Each number is 500 + 40 x the weight over the matrix's rms, rounded and kept within 0 to 999. Layers, rows and columns count from 0. Numbers have three digits each.

# layer 8 attention query, 192x192, rms 0.156, rows 61-63, columns 0-191
450556499446587490455502473486482499519425502521442479555593549489483505478442567548500519461510477482522466469475490545461499514463539489495442490544503533541466470527556462477497535545453582484479462522512503513472496540479545492562454498480529467435493419493488476491494464554503494504531459469509501534463515477474474473522541519472465506519478509509468466539419487507545519468519490489487496514501462512527613447523375474507563485520450473475521525489478526501510566509521487463469493469491474548478502472526550444536501442470526495571485530593518532438497487493542462543
485537522501472525440442481528427444489544471488459483493491450552573506488528608509500500545442468529509481453549536489483527508525502578482503461492534513563559442479486444438464486509498476481519494476596535514533579451573503530549618550450523477522506504449489540555430497579534485556537497570488493522438545527543522484439434541512447503469552563411526540493446564476565521458439492484460512436495507548495420485431447497460502485457467512502487420525577544511510470509487377467503450439496491495465562432512486479503524457391419527526558549482585447536500495497419541439
553581516412503501445476485547467471433492476466539458518528480458561483440538536538483455507506491505557441493549542481500492500532512535488497504475542485548481488455515455452450500515494516489519493480515491472477533466511487491540463507474467533476577500469456530476470510541477538642545468490539443590530531470550519422506451536510438492562516496479521519557527536531545509464463519491550447495556465518514428490527501470478518558479467510437573439546443579504486522490563419442382524482490459538416544422479535459459491465453438525494533577417514475463458534493526528493
# layer 8 attention key, 192x192, rms 0.156, rows 61-63, columns 0-191
547464503484514492499504544548449478457535599490509540530534634499574528501446504572480461455506511473448352470418476496471487485458511467460515472495456516539480435574584486455440501512449447495520405551502497484518455574562469438459464492462576513486504478496511451490581494438487586420473471528508439564458452515555520456525498498470520551527402477568537538550476452506463546438467456514506441534588578575467584474508509480477446451495443491522556454551436503429566495459520477410495401496503542580524487523466506480492537530486487405569462475469491512449469535445564444516
538526466534476490515472433510459481498433528531417528560446568526520537479515502456528499566414468472548481530625489469470563468486488495437557439485540507542516464549452497512460390429516441530516503525551530418491536416536491495544511556483579532454523478486549499520529440436466526527487441535557478514470493432496459505457454514487441500474481559443504541431466475489498474546476504483468522506509497549459471539469532521491461503494459490485461447561533501404531469460502432485511449483504577512472512514407496526518497508438475535574464492562493499486483587480487568482
557585526418438497519508428476413590487510581550426491563472535452504510489523466527558546524537424496508479522555434506528495529521508556473527423479558500580459423530508499484571503444582442487505489500511472501463472447563520505529527497521536476467578516452520502506524464552501560571528424492509519554501526477478441494439459502527424504525497470545539526542517528535524539564469415492448448471518481530486485509447505499470533512516492530449493495548491510430529485549530545515500523482552506539506494495435452485477509534517515596551489502544497508547463513530491557518
# layer 8 attention value, 192x192, rms 0.153, rows 0-33, columns 0-191
434587501474561568572507495427484500495535524472501499539516509484527549539434534488503489530460502499556527486502432590504502555543572552531403467476486502508494509434516483503551520509510520515491499459476509515477516481535535484543494536557472476463508490548470455509514489462471557516501496485491510529539461546577498501511508521540457485444524479512467524566576528522498468460507480494499494582484465522503513515432487530501536526525503515541487477464518531546476514541500502460492510504505511558487534411515500487462415451496501502470494485536533442480446545446467523520
568571508466500396442528430405545490549517497448550546518459449512483486523519535506463469516547457534487517538565520437494516517493544480371478470392502460515480562562467499484512518487535515475522548455517499477502509459461461493485490480478499511458442534405450500499456524532531481563441576522482531480533586459465486495462503471489484540502436501542500460457463549535495486496474522438524537467363514533455469465476476469504508498500573444532558536444499486500499462528517480506459477481480482504513557478488486478403493505497511589521456486489535524560467474478510473453
507516480553454518445504569457413432527462463479499526554486507549524607558477533491506476498568517573442517524566464465536493468593413517493523517545466491514485403425501420485433501468505498459560506474442506477572562469611444545503570501528515491486479503530435494565489552583586559463481501524472520548455501499506467525462517532488519512442442539519638427457470514500511455600479482494425489372460526512492493543434518510466484467557531475505450490469546531497506503499472479581456460441481466501509447511468443474487463519476463480483517466400562452494505487467531514462
407473555601487503527475542499479508570439541466497516509533505533535499465516507542504501454529503534489520522497444476504535501507463596592485589593460518530534511545546474483477484482460507438536502438499457510511479491538547498463550549470482538486570540504486460544548454535509478459517526528514416528421507502546508490506466479520572555470475547515573565529562515492521456491521481537512422444514498482464424507498509455507560516566538520478451480516534483447543587509448472527396477436525491482574461400524469447524501516481433533487521535454528438523470559482440500453
552607557471486503524500517436499541497549497457533506598478435535563556499509525531465444476512545516503570552534421509511484481574495532510479478475439448526476452451475477438502427512519473507560520460482493484482521446520458580515555532481426474495449579495460623532509495512599561586475472543501504466543506493492510501442515545461549473496485531493572435560540553590526502542443514481487486532512486560538439484415506527448555507553497494465477424458507515591513506526486508507499486521494450477532531516481428438446536493454461526498531514423534465496540425474519541448
554543504524508503485425551514469469547523506531505429487476436518541521469515568509498563519463551580497500493538513424470376453502521472520523511476515519435516440493544417434410490533493542516474514504495497440535604511509476546511449539391531497529475529521440545501464486492550513535442504567550489504478508520493471489526454535476523553523506480425638462500443531522504488434506516454468447411508526495476447486485473528547530470497506526468421520525454527486489494480490518495442411480484451458521498516454479530524549486384446499534551532461556481515498534525524503431
566527518455594479420553495441482467469422494529433478477525601491477496541468438430514529507478523481504417489441532508569521524482497467553456518501572482484560481541550416589513596516568494489436509547514459475558527545510506429512505492564442538558496469572513431455493535453463497486466477434537537591514494509522511503546506509523462494515474513521448478460503492502449510460558544528426492575422512448552549579509427457519483492514432483502515522507468543425401505441560544484420548470492480593452520478487574555558487492513552464440479542540538525437568615503473453524
548488501472507447501575490482569488513431460507508531482453537501488509454511440481471523546550477457452502517507412563463517515466532493490489430507489472475471553502447538581562537421618448535518500554492413506455466488482471493469545489655482455497523532516583557458547545497451490482509498494477553425474504485474512547471524470539458463480518505541418552509550459507481566578502479478497469558491503507499591527503523474497445566464497475510499495505535476535444449556608513515600486572517489497440508570528558496480431515586560481484449465523445518495489553493521511531
505542497430469554515472519486536525429634545556520486455486522474497455550475469511479499472458514471522545484500498560478466538480533496498484494527485478534460484473500589501482487532485491499491497542507467513433469513459488533525570477527474498473499521544583592530535462496491478516574497515451499519557408570477569485459546524487467486465548508481436519541572514456518533482464513549503591520497474537495560539467527529479482506480452528524474453487467509540489539525516548511551503546512543498496469512553470474499503521476505454453481481507492476511453517501563549565
553436523518545471501470507449516511481463511424517504537487449540442516450560553453498492488488492486458468464488483465536526531524513552532477517489460533513520564498465527492433530498426557508532503478412476498489464454543477577490484505524495502490500580478403496528516543568516570558495576550434484517463500441522452448485564516479454504505510401513564504494466491501528436461513460499531453513534482524539464452542565508526565474471588510543476527480511541574534521473433508565463543530547514506463505481467440471432502446492472520435529498488516515499449479472442496466
501462515466457433578515504576544503538516444439548487471465522532447499451476501539496498511440537495577536509536531473495481542531514449506519514526512534537535544563458542512489444480412468519472482534468495519537467547532542502467455419466585493466491433427519470477480470498532471516501482443545504454476517481487446461455486468541514541588507463517555488522466448461566503453507579467541535436470530539509470443522504506532491502575512525484565524507500506438569533493543457493489511467538517480469514463553512454478406534455528461579526518553466560538503381499533468440
444525464503480556578519472547518481462600528477494475530481516506467586520429606502515411531388492493501555487527487550483526480510521572470470468490418556486499505442458483478494524515401561534527437479515543558518449424483575571509485468485498467458488453445540469479529437509504470433492489484480481484450443521522467497538567489533502425510531516558518500577476486506529439556419478513589574500572505528485486531549510458499484513487523503567550443455541510587537502518422505498557525565511554487494471494464500463434482463469525402479506435550432492546525448426487553538
483557472427475443498511503390469476480553524476542487497497564520496529545464502514471505493518422458535543516475456530441524522464580504431507518494523548523508504542517519476467489515534531524517486467524493473460484509502473457509497457559503501479478461489576436552488464498464461477474496469485493515492521560512520446544486505533485513477472516566415511432482502480505484468463490491487570469461465560453564508458507500554568504479555490586557447443522457464513495572476510457498531534534504472486449496522484547544438516518510560563416465537533501524507486485528518553
552475492511482462442493441476537526507440554521559509510451439472429430473503482501518511534562474461406483517498517475448501483443510538398490489421475510501394587533497616556527539433517502470529531466539567458478450448423481509483504470472510494441495586477541558540474527489464525515513496535458483528497498388480459450482566510455457536487480463465450497473500522504522536471544448482525517450543485529434536523532562479464439489409509479524465529471531493521506461574534474531538516528537547481544496535447532500462511513543521499470465441525518489495423522581498407514
472336462554434406430528578535483482508502485448492583402541598502523531429459427554542495385398474527583395488491556457501509450428512553492496523559529539426456510557534437481457457530498461378518437496488545441583500562523444411434476485502558483527526454490551522441578596440437473397534651383561428522485442533532506476623469448491513525587431455455466540545412530490412455539401493488511435502528555534422553575552603545491489568483433503497531444497447450441616408409494500399544490560499581571596407567507564471603634535461530404529479548532464457579494595502565490462
444494489521469566498469533576506492483560498462525485511554437549517517494535531546493498528522551542545509469528511502536549518535472495550495539525451505507562494484490505429421507532424494451513501434456511485522524503545484515509514537453536547473531484450461492565505457522546558508475519492511480548465493471533521484530488500439529518493489429521630451502480513488522467455490524477504501445449500515470450526502474491509562483556491524484535519541509539469505584484461468519423496452462500473523499446511467501504525501397491468450556526443524451479456475495462454471
482433484501488454514528557562539457486490490557429496443496534506489501507496480500516464466478481551468462535472547442498558484467395528513601462572473479528527453433470483432479491540499488517492499528484388515532486510502467480519450512497484496520586454501470459438527542519510415511537598506467480445481497506512496552495469487528495473475527547549487523467467457512499545623435473578498484436599537420508438490585535467482457483438453496453490505562515459449471549417465524509544470460499451468476482501556483469547596509574514454493533522520433500518522562536563557517
495504500426539448485501431397499497491531577483492509488483524495521532498509532543468485535432439556519508556440432453485472526469491498423474530389484463542509547505502588475564462454581452488464469523452496533466492502494503468542633449456569480474473443477486466473546458526555480536492512486424499432471526466488507438462389550515491526532528508484416514531450511572469497499482503475461606455444430510472506479475474466505593592491595484556510509425443438401530522556554524511546536536513504562518509469599447413554454583529512551628476448550490499510483489499610466490
474479527482507553519486643571435491444525524550428463525557548467596575518524497532527429564481506530537483456506450493535499586506462452543502519559440504469611423368537429403493406517460471486525472521485472474484588506511491518558547540482465527567554497475525448489532496519543548480464502467487535505496502508517540513551406526455516459409505489495422484552450521491443483561492518475405431444505423482509441516502487483481566539519469540477477460529459521419462546461501555479566515465461456488469529509525474507554453532498503504489492535499517488410515521483492517504
384471445534479584572442530617487491453539477477474527426536518489460523520526542508529551481437543452509522439549548539450466454466513487524482497583511512479524494551533466473465526553432565498474433453520585541557473501541541486476453492515586464438522462476552417528500436450487396429519489453565435520475456608480436514559531452557515503473485423480549543470533505460553484467429538487557499489464545509545507546481441490574522464525504549488481542522500487482533464514452502479489438482445551479488454461524550567482537433423504419460488475498497478536464492460435556487
433452460482556486565462483556461480500434539562455484474527569493565445437526428459489540520540494477533434469419546528504480468426546515576543533579532525450509471485478498582551508468551529524501465589463495490471501571470555460497468521517490526542534492574523478467525575480437507496536440519440467475527482501532521522541500544541514436441562513461458527477518447506513506466559426520484485516579497435553540523534512508462481506424447502538418525514474440552447522516509489469526513556522477491498480618525566576548514514549522447470520504558439513463451577528499532544
515457446581466519478511499561530477542486478484550556498498463492520479521508506549450509546580538510521490539527506460493468534501463504508504533476499450574565540512455474537581466458479502440570539527475505500513466505497524464511476520439545472520500497389479478533501497513530512502518474490536487506461545446487489573493444475465538550496489476457499481482530495494496492502549456522480530481467522474537454435512470467536467503523563466488518573561503463428506521472523434494429485460514530513534562516534481495522516546501510526529523489489500522497439507498448462476
551474519545522537504544504562597515526451465475506499519519493486503509466479493473445447529519541506517477541541507500510474499529480506554505548507508510527530525553506451497550478487499464507529512493503467533540450509459504477517420539444531518525458476479462478478520525518521427469503569533563477477453560432460499538536468478470523480539448513466473503489483525516531483543502576504517492562474540476550400443569417420496432511517545464485513529507463479480476488442434496487415462453493497497554535536457520456507566488509474467494528530461473519470497494482449500466
522427511588497544527536499607530506456426480487486516477532504506429525518508484509490489462523501452458483456449494476490527451499425522519521509533495476478429518594546572548540551465514467547514498524551466540535372547474493468428506482591485495477448502442549453527524474530430409362493525456491492435453474480425522561499485444478495442526494521530515586489485479522533591521484494540514472584535561446469570556579518458484443535478459475517510485556547489526469500472531446544494463561503522530497463561425539525468590516516450490489507482527379538434535493538485439514
408501460433491478424523404463496419489472519546462421453533423497495400493489517500515502489569405484483505429508521477494484596496534515545452501485510544520487489523464478476520510489436496523490504459525525474422520460442474544477482410478406607538530590658505467562546511485410469451511509508528547485518412476526598492478569528529455494402462539584416423550430501510476400540486497539507547566499464485488548559458522483463448464518481449585507505483579472526465482518421514489482487481517505531453514472475508506441512513592483492423483509462441515481501577493498528500
494447495504515390430498491501525458524324515517471490515451523511442479475528456449522551472529501511401441522486520429472484478468464541491550513532531499487449547509490507527576454432504502533526490601522494458494487564469477498458455480527476473496537494518522452470475546496526475503513528476520455429490501451495468483442501537495463483503503459554440521455491468534504533495520449475443493491559519483526517525544538486470488490458500435463427539507532462434494446483562467495551481514517503543479496571516533521470510544579550472475448516583463570459461542585544446538
606496481440535487446471454526496465500472493568507472478487526436501488538519483489460566471503494500501436427499570507500447500512506406458558546444615521487462469503526491585479477530519498507450495589488486480481518604483503487497502490501491548556462512543532518476495550548416508506514522543422530484515475561472549475514463492469445464491519493423354491466528484396472524508559507459426533565499462487503573540496532536529479511453509515512488530551455471500447461502534531514578535512485511545472472590504522552540492535532495497520479468553493551490488506510547535552
440433499528525507555530505518645544486407519482420557440492522474459461457505505524550495453463459485559427473441531440536465525460430535547526489485456471517484520546521511556511536470496453522473520549478456517568449556436487431464505470488508596495458501540471469542526547542471474525501550479523465545530480412512526493462455478489441494520494539512470546507565489497504508469555563488467491514522466444484519474597523446467494513494513515519500514597525479440456476426547448512510453503505545559527538441521515478479539493535467563520522507586432518424547574578452436511
530474501509472472485573555590522505465499496496536456493509555530437567477483466555524529521535516427557516541447454499476496496502500516471483489507513469509424587595493606520556501464514430542544510517493492484496440538443492413498507451556522524430483448409558452528444500513469474397467459414506544521506533430475534474520525477526480472564532439518511491467474446479486593391522544486482545515462559492422586492563466533504461507507423467511558475533505507455513460498575419484492504494564524477458509521523502514456470562556519530535504513573507564466466486522531393541
553529519481560472534518498465507523486504511564479507493474603453462484488539451419497513518516439474515504473467471517473460546450499483491485487488521485495510541575450477601548483470567488467505506542529471469538506510420499447489541520552449554531535536455565523474534516452389472479505471492505484475561497499445558519426506498541480480437505522475398540485570506514446556440533517474485477612418464480532552554508492518490489524495490471486452488458444491466419459510611513509506486529455510501463520588503532549497470568553519484484480494567461547460510584498487504575
450478445514467485463496477566475482514461489533428462466457521516491493469519491559497551452552440497507520492481501526446419497443554484550551495536534511489400501517488494504521449490571495521545506569566488495462422590539445447452480386492483517477481447520586508554510451496508456471449492486499530492486452555486534543528465498496494398476555469543477516480444450479479580490491535519453506509471499483454526552488526522509478476513458449515517520528509431542509455498496445459530437532461519490471468586540527553558463545542466449516423550594469523542517526563550461483
499445466508460576504520512634493519430499514568503447543569455463513493451505519532533435559514553519463460472512603469497466470461478482487555516503504512491475451454530562461486505505396477514513481552531534510501487491456470523576430482390520502525475446450525470497445534494513449474502479484495497537461479447499507506640495473451513486487514486403498482477449488462507549509555489480472501487533490485467424514572468461431432509499472553478472510529463513498482494493461500458527520477500568472541508558415517510550543458497507454468562499507495536452429441584453459467
468559443500456538482444544470417451531629522528529517525497485524479490587492560506483521518489528555537512511572503438495468484526489485477501494472521454481512456512481434529435496496458521491484459494499570517513558493494462528557539499441526565521424452501501503586492463567540514495463467505496533574506510521509540460502482503487468507459507461464519468427456515457454440481505503475458569391426453491508525546395461524572514486531531536593489505518486523469511480499460500542500493490515528504485503499510400528496439535464494519524480454438581504511493503429435524537
556542465462466392414574503453505505577535443436540547510445443551536489520511470544479489556583512551489507573555511507550558475474427539513583428488433511509511454473416412480508460466517494458567522544520483477484544474558466530528486493494463485532513455401439579486409518515558559630495549468572527442629542464561484463480552553512481494425538511555543461446552477487504540568504436476486459454520516536474459515480525507523499459466481480454554500532529507521514521485500481495567537533489483512491533504500468531405414492490576534475490489478554531519550445491457475504
# layer 8 attention output (transposed), 192x192, rms 0.157, rows 0-32, columns 0-191
527519548507507569465482516434513461470532541453503566480530577487498560498489520496561497480504493514451514480445514518495551563506556526540435483466532535518525533483454568507459480469578519516462504476432485550495470435548534519460475472472456462477515548512498458554532533478456550490532509561522490532560504524517537517468501504498514477538469487585481526505486475505533459531532453498474510531478475477526469553462477435499455489550526493552448539453513489534547471519492552514480493481498514527489542473464562486507503573551547500484503525565544511490569490501553481478
467586540487529491548546492483550432561541554497500511462469453484425480526571524565491465485528446507526631487526520436444444499447433427477462488510409463506437521464488484449538517518503516475508560494564488497508517498481416562472525470421491453505527529476467546447428420524523494536535482512454539515488471507491489505500452501526545535523500532463475494538486576548491495406529595536494477547486499531473524437485503490516524442520478504499504463500490477451450532542516521525475449434525532468498511450552401451449528482551485526481529483475445557494470536524481552512
487513482518527517445485559510500515473556559523521510505495460527476501522511509482477494475524555557451490498518485490526497470471502469509481514526462437547524471444458450434418569493467518471537582513474472478506539484535454509462533485472444490560493491511536511486517526545497511547489552448548510596572493440486536566487447485424490599486495512567543445527430536440450454541500551483475485496507547473491541471453535530472521471616548497504416466434521551562451507522525563552405389459442410480455493488561486388514519552407543471491595543467534488510486553467510483487
442545467504508507457400484414437593496521558369510563587542497529630511561537515576499589426461469524494445516452468451474561456531524540556516556531513521536561503530518470504467483461497510513486498499410538583460514574455530456575486526509467530551499495474541519480486489525512504505469555475496466552502511509497449507580465517498444568491536514550572478511474550435497442499497427412469528465534517553515517515477403478460506496578489472455476472434507463486471565517539510541464459425444489528455561456472465475499481524411479530461563504530611517483521493470437395456
558572504436524507490502533478525472486570448503510531518505453514522471515508483451475482517586520501472575540498499434499533531468556453512463482521447478577527499448424518407469483503565441483520583527452489472515502427470443526466565508465468500458480497466496595570494508508584501577499542499541501497519553546481459506460413527510522516507486505603512488511500541589468451523511521477499518487472442395528436574483488512464522519579527499522447498416482519583442534524490573511453447512471488536467547503503482430505479496473528512496587544471507507529558549477497537459
466445475492544479471503508507508503516501447480504471511524440514510488491578437525443487468431510488508452560526553492520537531504456410547512534539477467486491463444512514460508506506436481486495559494533505493576544463543460524507461554534476524509477531529437545527487475517542485574428577453488508556482477460512530518549458483456515578489516493443594490533451527471470514522458535459499480436485489475475530459553528501510529555504529491502518492555461480541532467454502512511504403424527490526520477426512477468523493433472492471519506529445571537520456500490465524453
499418567593471461527454470540492525537478588465518477469467559556450599554459509506521499453505505437481488443477477522563508477474466542547495478507578568442519512579544504509525556554508608552529493400479428482513476527608541516490501438509407542523471566562525465486522565440367443474520475484493508564473460459520527469492582530451519488461499430441495478555503436457508442488455516539491475534547503561489469478528546519522487540493509444572500523455551507473599482496492502470518593463525446486503406493490548536533512557530471501472405480470544468476563466560613485469
515547499517447554499522522511501453470500524606521503517510556482496488497464490447480477486583535494397584455478511515486492459541570532501494421524500558480473524516494530533518524500564512573514457530457436486433445518421512481401563426552472451507516463556581543472579534483449456422500477516514516438518517551502436516510558513550528463498453469527430563508542460516410471512506504514484490535497488489477494503491525477447473481466448503512497523480557495518472525566523503491521552555471566458542473579505518494504435536581491550489475497526422447519522524523561504572
581525498449499439450516513485522502436529410481500512523474533495413505497439478456530500542613512474479559547503484561533553507513598478504532462515509544553510498499424565517470487465520426462473489505433512479490467458488473495479510532546533462408457514486521538586587523481536537463561551544539496461524484553489536494392527490523482466510505477551494503447542467539549495518505478505511540528463521449563531547500470445503460513499496548536459506494538564517538487494539514568534510561452538562478522549502515512463473549526519486492528504530485494517495477509478503507
523607424546462472490445532441500494520502595469472564522511514423513550572634521572492475491453553517565451495526536461446437524534455483542452446483474460494570581457509502480434543490453506518558508509495553522515515468491449478591535496430578503497425549464452538456485480514495534504574486546508497542551560435500450491515523485563466448477515406455485505571498466509511498613449427469530469477507436460439535478462518611501486475547519551637536451487432476526508497479485532444443466451532539488568539451485452389510495550426471430465557542494548535505494460522499508477
478502489407479444587492506559496492497499479481479496482505502504517472444469486556536474500471460435546397488605499488491508537496525432495454500477513477521438485488530518530512479559443462494483419539562467530481535545437493532538492471493614534480513409475547403434478424540504532480487419492532489499451442569505462473453522440508479467525526539434492501529486567481512445486496565470524469445480551439464479480525518579480486467510506514427524515528462568415449573540518447524502531501489547567456420453464414491509509514488519460535530435552461485503449556467466562451
545559444488506551513508444528499480449454517468481504428556524499517407430457562465518479577561573468534460551489485477512495513528565496590449471409525443502464543461432492499474473415464412422503442547515527556503458412444510567457476475470511452507542488494535467494540555559553595491495457542526441487529540488483541472449543403529524399518460598557456502454484447555581510467621436475517564518484437518580511640430513455522384534576515623548476541515496571552462457502504596479542447610502626475485503485432475515461526466501598455487500541556450496469482477538479516476
468520496483482437476476476408494475517488530500477432482462578452420481519492515536530448507528479474535539502450445517487537514497566481513470525523491524538463508521470471561493484535524474451486453475533459475485450495496463538457513442535431525507496513452575470582523513507445513508483429530461513419513437520536510534452432442492479491562554529492484514487499444504529497511553468522522543527500544502534598498440460460566479448527497545476445560462555505441487502570559524551498542515481490554505491473518537526521501548541508581483491453550466524475497543480530480538
491539431452466481481565540479518480511517529514465546507478487402426492520539521488571498498497472534499635500514542546380426428552488502407450491494472513462501516423559488494517527468504504419497575510540582454427475476449474441559481463472607416508548505457513589466387461458495484441528515474453463457434536427470518505571547509516540546480497427481435528501515514551496555500467464488496502472464462502437556526528494484503446467436425492582509434562520523450447501514538454523498506460487547483605535533529437564440460447555488474481500533481479524513462458502480517597
505474455545468479483491490443472563519445480472471497507494533495496508487505448510487506501512534458497407499538474529516509529507494483539496493505542516493508528503526532534492495498488502500560498515481497517457522488531495498520491528536493501496462511520513471512539511490489543479504510503511537488510458528537468483464527490495479487463482479460493495442494506506509461502538465479523480463479463487498559524505514499517487465491479538498461532501519540486479491505515485518536537497496522546498503516502501501526489525523511550496500462516460482479518489486493470510
545437446469540463456442465546513570510538535371472494544508415510540542501594533586474501465498497488543409538512509462504494515488498548481498536472474486503546470466475542409444507463457488474490518441523490525483562522531420486565450499446519508458518469483458531508467437526546548583510533504516513587533490475497533525516443473438489520479515481490600455548477500466526469517455496472534496472478538440442494504505450511498567480562556490469520469523467562488539501456516496489450496409442472502503532445492455432504549500416452425491541521468522549457428492475464397478
466497458522481518548531527562482560496420456548511419562477503540545450496463501508444473552490585491475449491526474463503466460497478507522585521507528488520485451546460431525524486525446499568566502504501517486471497587467490511502498569552468513479482476525484519465537524486536500465442475493494541479555535513480502496520538492524497480479471567521528543445515527469505503459497449523509486475532535541542513444487505547496504508390482532440478484468544440524564473478492464469570455547478450382454491515466515476494534468509518471524512478495502508499442426510482508465
402554514483480464546584484485463403509498501484440453430523522487454497450547493555623522569598479513526542453516463507460527542544496411438436539530464461586495512523505461510442449564497490382459497495484535538413475518471607540457586487496464527441485555489542498482481488456481546516530478579481459458566459561552498526428428472535582477620513513439463579459526546483546404448490547545459532557479496443525542487421487455475537468560480484451510515439543471373521540558452528564511450487387573542459552476475534471382532530557479505533557480513455505494501570501500529579
530385528499553504460443513550447571458461493483526414593518482556554507505483542456533527553491494497480414449460497535617554552496548520449537451554495493486539549438446486441522487529455485478458514460453459497481479514472490531491553519500386540497420511524483494560525574479533471544525517534502533488615522471527568561487432451462507465517479511496543566556472404379535473523481525452500527452528505427521447439495472515452527472563564461423471548431557515537616464500436551467520532505427442470473564510461600450475484528521492568533472586501544491487472574483504428493
495465492560564521452478422499564528500488481455439510494514517535449447463504489511507549414385541465462344558515548559498529511545499547555530529420487512465428466568579542533538525476474509533453365507489550589571540454575478499495412503505515421550503477491505422516541447552585547477491493509472472521446388521502582527517522430502460503483471503452525418466490461487538582530543460448502526487464527585562539534507448428564467510533514538447516564580463515511486400506587469473540491494523544554474427498551457533505543496472539415460512463533492541456445517452460470508
469434455504453506512447532527428527496431488565531519545538573475538550491493488451465485488496551532506463505469548568524482478555491571503549493531532540471537483549474498557485452526495527525511447475455499516520505553525584448527461490507506550481497547560492496525554551458456487462450524483504465462503508426540493508566544528474519472482498495519482530465508451485463522556497454476523515499543548538539490487576504479497449545408477533483539540530463414564575486487450434474476602525509486466576479566493609553509437498546465486513491488504542447535518467516550518558
464433530485508507515501524545506466479549517513515514508514445524535457507491513522494532517455395520532504437486540503469465497508487538412508521514472471531488400463502465455535526510456572495486517480519542515491511565469535445533462484425534472524590457527423519407453482555515517530494502479481429568503512554474495509568501520542502560526527526492487512556513559463445525463475532575512519525568542586478451423509475488509556467480548426428575460578440450482496540483500460501454472490492499442529475509506425479450510428447449422539534494486508495474471501515448492549
462495498528535501568505481587504477509504541503492496497529462526572477498463526526492510490432454443517498475514499486471421476435487524569552512512501467479478454511507472441561503527488506569503471469493518504489494502479467462534487498492534502542532462583424502426508511524541430522515511477461490522442519501427464462581526551557494471499511537546473502545500561517468518466465585574475525571532490578540437469541463501499487578486515444445564460514449458534464499476497459437461453493595485461484488498465436503485482383472444450510458515415508511421451501523492516495
533511460497491521523490434546505460560492528532470501496504497505542476534425549473481513508454538486543505481455491391481461412544542569529595489428502514449509507568613526488515522448447528528513504510486511498505467564478480421440526415568524518528496449529450494464523504528470471437485471459505474484462525495465485474573504549488502459472445511554420491481549461480499507476470512481508514572556479524498497529486514542481466517445466453520553500549502518503448492494607428445521506532556525468466423577465441530527509444446465516466446475524398470517450491490509447547
594529517504467456430495445479533483530489571446558490542620522509473510444471532530482513445542518555537563429457425523493529477432550583510506527508502516475483507517430457524531541397458417470465453460540515441531516506524499477504477587424457575476517600523449480507533416467404452376568521503464566448450565448461462518539579473533534426421477464599501481516498527538495455509555448485544547513495512574494489502482464503443444549504393449506495472500488507509486518428508525501444409554529408445539539484485559535483495586580556476463467499498404478496507441543525461439
477496453510437484512521569536497502534484559553507493553522572467477522497515472468524501552431536529497481438553506526494444413537464535470537502552528505486494494504562481509557503547447551557562494533541535515462460594481492504510537464470456535517489486510525490448433477452509459425471496445475455441477508486478447498555556500481513479493477452496418531488508525466431494482473493480526528489534531531424510453531518594452486487485420492473529470508497420464473491514477455480519509531485474477561446537523462536514486514524520454481500502540505466530485468467567548569
556473483522502451469551524524511455514497471600551492501483489492420551521465501514486507546504483464490519456510567578557502501459437480450543460491510458493531524491507529589523532527462524501516435462478444459527490508522544465498491502535504523527445552530457506465517535488441472470543506494523502476485460493541522506472506505501468463525540471481429449446476452454515559521497546525467498540555543501462592425555548495522500542429531536520539478586517442513550452488473461485511574558588492527560462534538536549525459527557486549531435493459456456480472517542547519504
504477447535455454578491517512549492552498504460427598569452518487562580518476569525535518509437481465529447443424479533485429462542493524504523497458508543483508518537580501553476511530427602520504516497486554530519506534490516439484449488501546531533438464548470509473509473472456492422545493509483470555505521514449498440546533545484557432459451486507476512519549519468517444455460551495463509513508438522449516465549509585469498527457472437491505486490495418459560501489541471498504446456564505484511512487412489512497502518534487568503474457515412489436515487496462482516
482459524419467467519476499568463461525508498496421413493455533473463509508414552536544431513476434450571505508515466453461497465501592548443506501471508530488475481498597552487516479549502545483470480477562477453473456592463472448454504370545484566439487381500517459518484508504440522439451416499519481471502504496473471458522513502453544531529520477451458516501541446455485475466464555499525535528477484439423497481534526574480494469492477444466544522525469550446450483492535425497500580438462501533438443557497457523517544512528495525502462516597470458512462508501534460519
530485536527522525491475519515532483480510488526499545524505533527464531521466500420515507482529468457489606450459518523542542480504531563486569456549522544497441537547481537528579511516545538499557434454420479515523476484459499463462547427556433546524513526491538510547513558478408473435520497488500483453509496507511464503483545541518472494499460430492432495504570422490442489451493553462460502568504488531541480473563504478444498491474475492509524529498529475485557512563492482492526572542484550480506450515527512553431400537592525582453483540553467469490523506524509476559
520515468487473479488483465528458441482513497550426471544540545518449488496443487516422475539481437489521501514487468522488533485531583537477578533495473510462466480517532528521537473517503522488527499494519448435474479576504432482438471456523449541516472396489509459545545417489492519473462526454494486499492468503483447500493488492454508494497488523484514522461517459519450555484495507496559537491551555481513557490499495470432515517449421453426532524520497480562455479460557461487469504560485477547536452574481489569511492459535534494568448481622439425543485511470500500598
496404472484512463528548499590511520502488450513526410523477419479519462431452533509507475521442504503517458549521543577518415488489509517446555529483518463445565476437514514444543479518413462475458523462571548438497488497529462516567425508493554475496495447514381485494446541491520490485468526494422487495440514435477593495551519488490542525482503532480536470480499476455603612493491503527501475470490487522524424500544489506509461537499491441492552455551463544509521439446478411404505536512544524435543525567431471578506511387492483480575457560458524518484358532491497512542
512435534520547431457494493466565541523532477484481441494494459511414507492551506514506500533475474597516487529488533542535556496448470455466470499520450452511479450504451436516445531490465511382433513465503506529560509473552447522465474495447454509546499487510517471477520517545494539546562557502504494573554493496487551526454469463446478619534542514493550445499447459457545527527529544514468505560483548484500536486459554485546552486620556507492494484572478532513560487491486558607455461454492485526514525451580445439459502522493536473499538579483477521477458538478454505551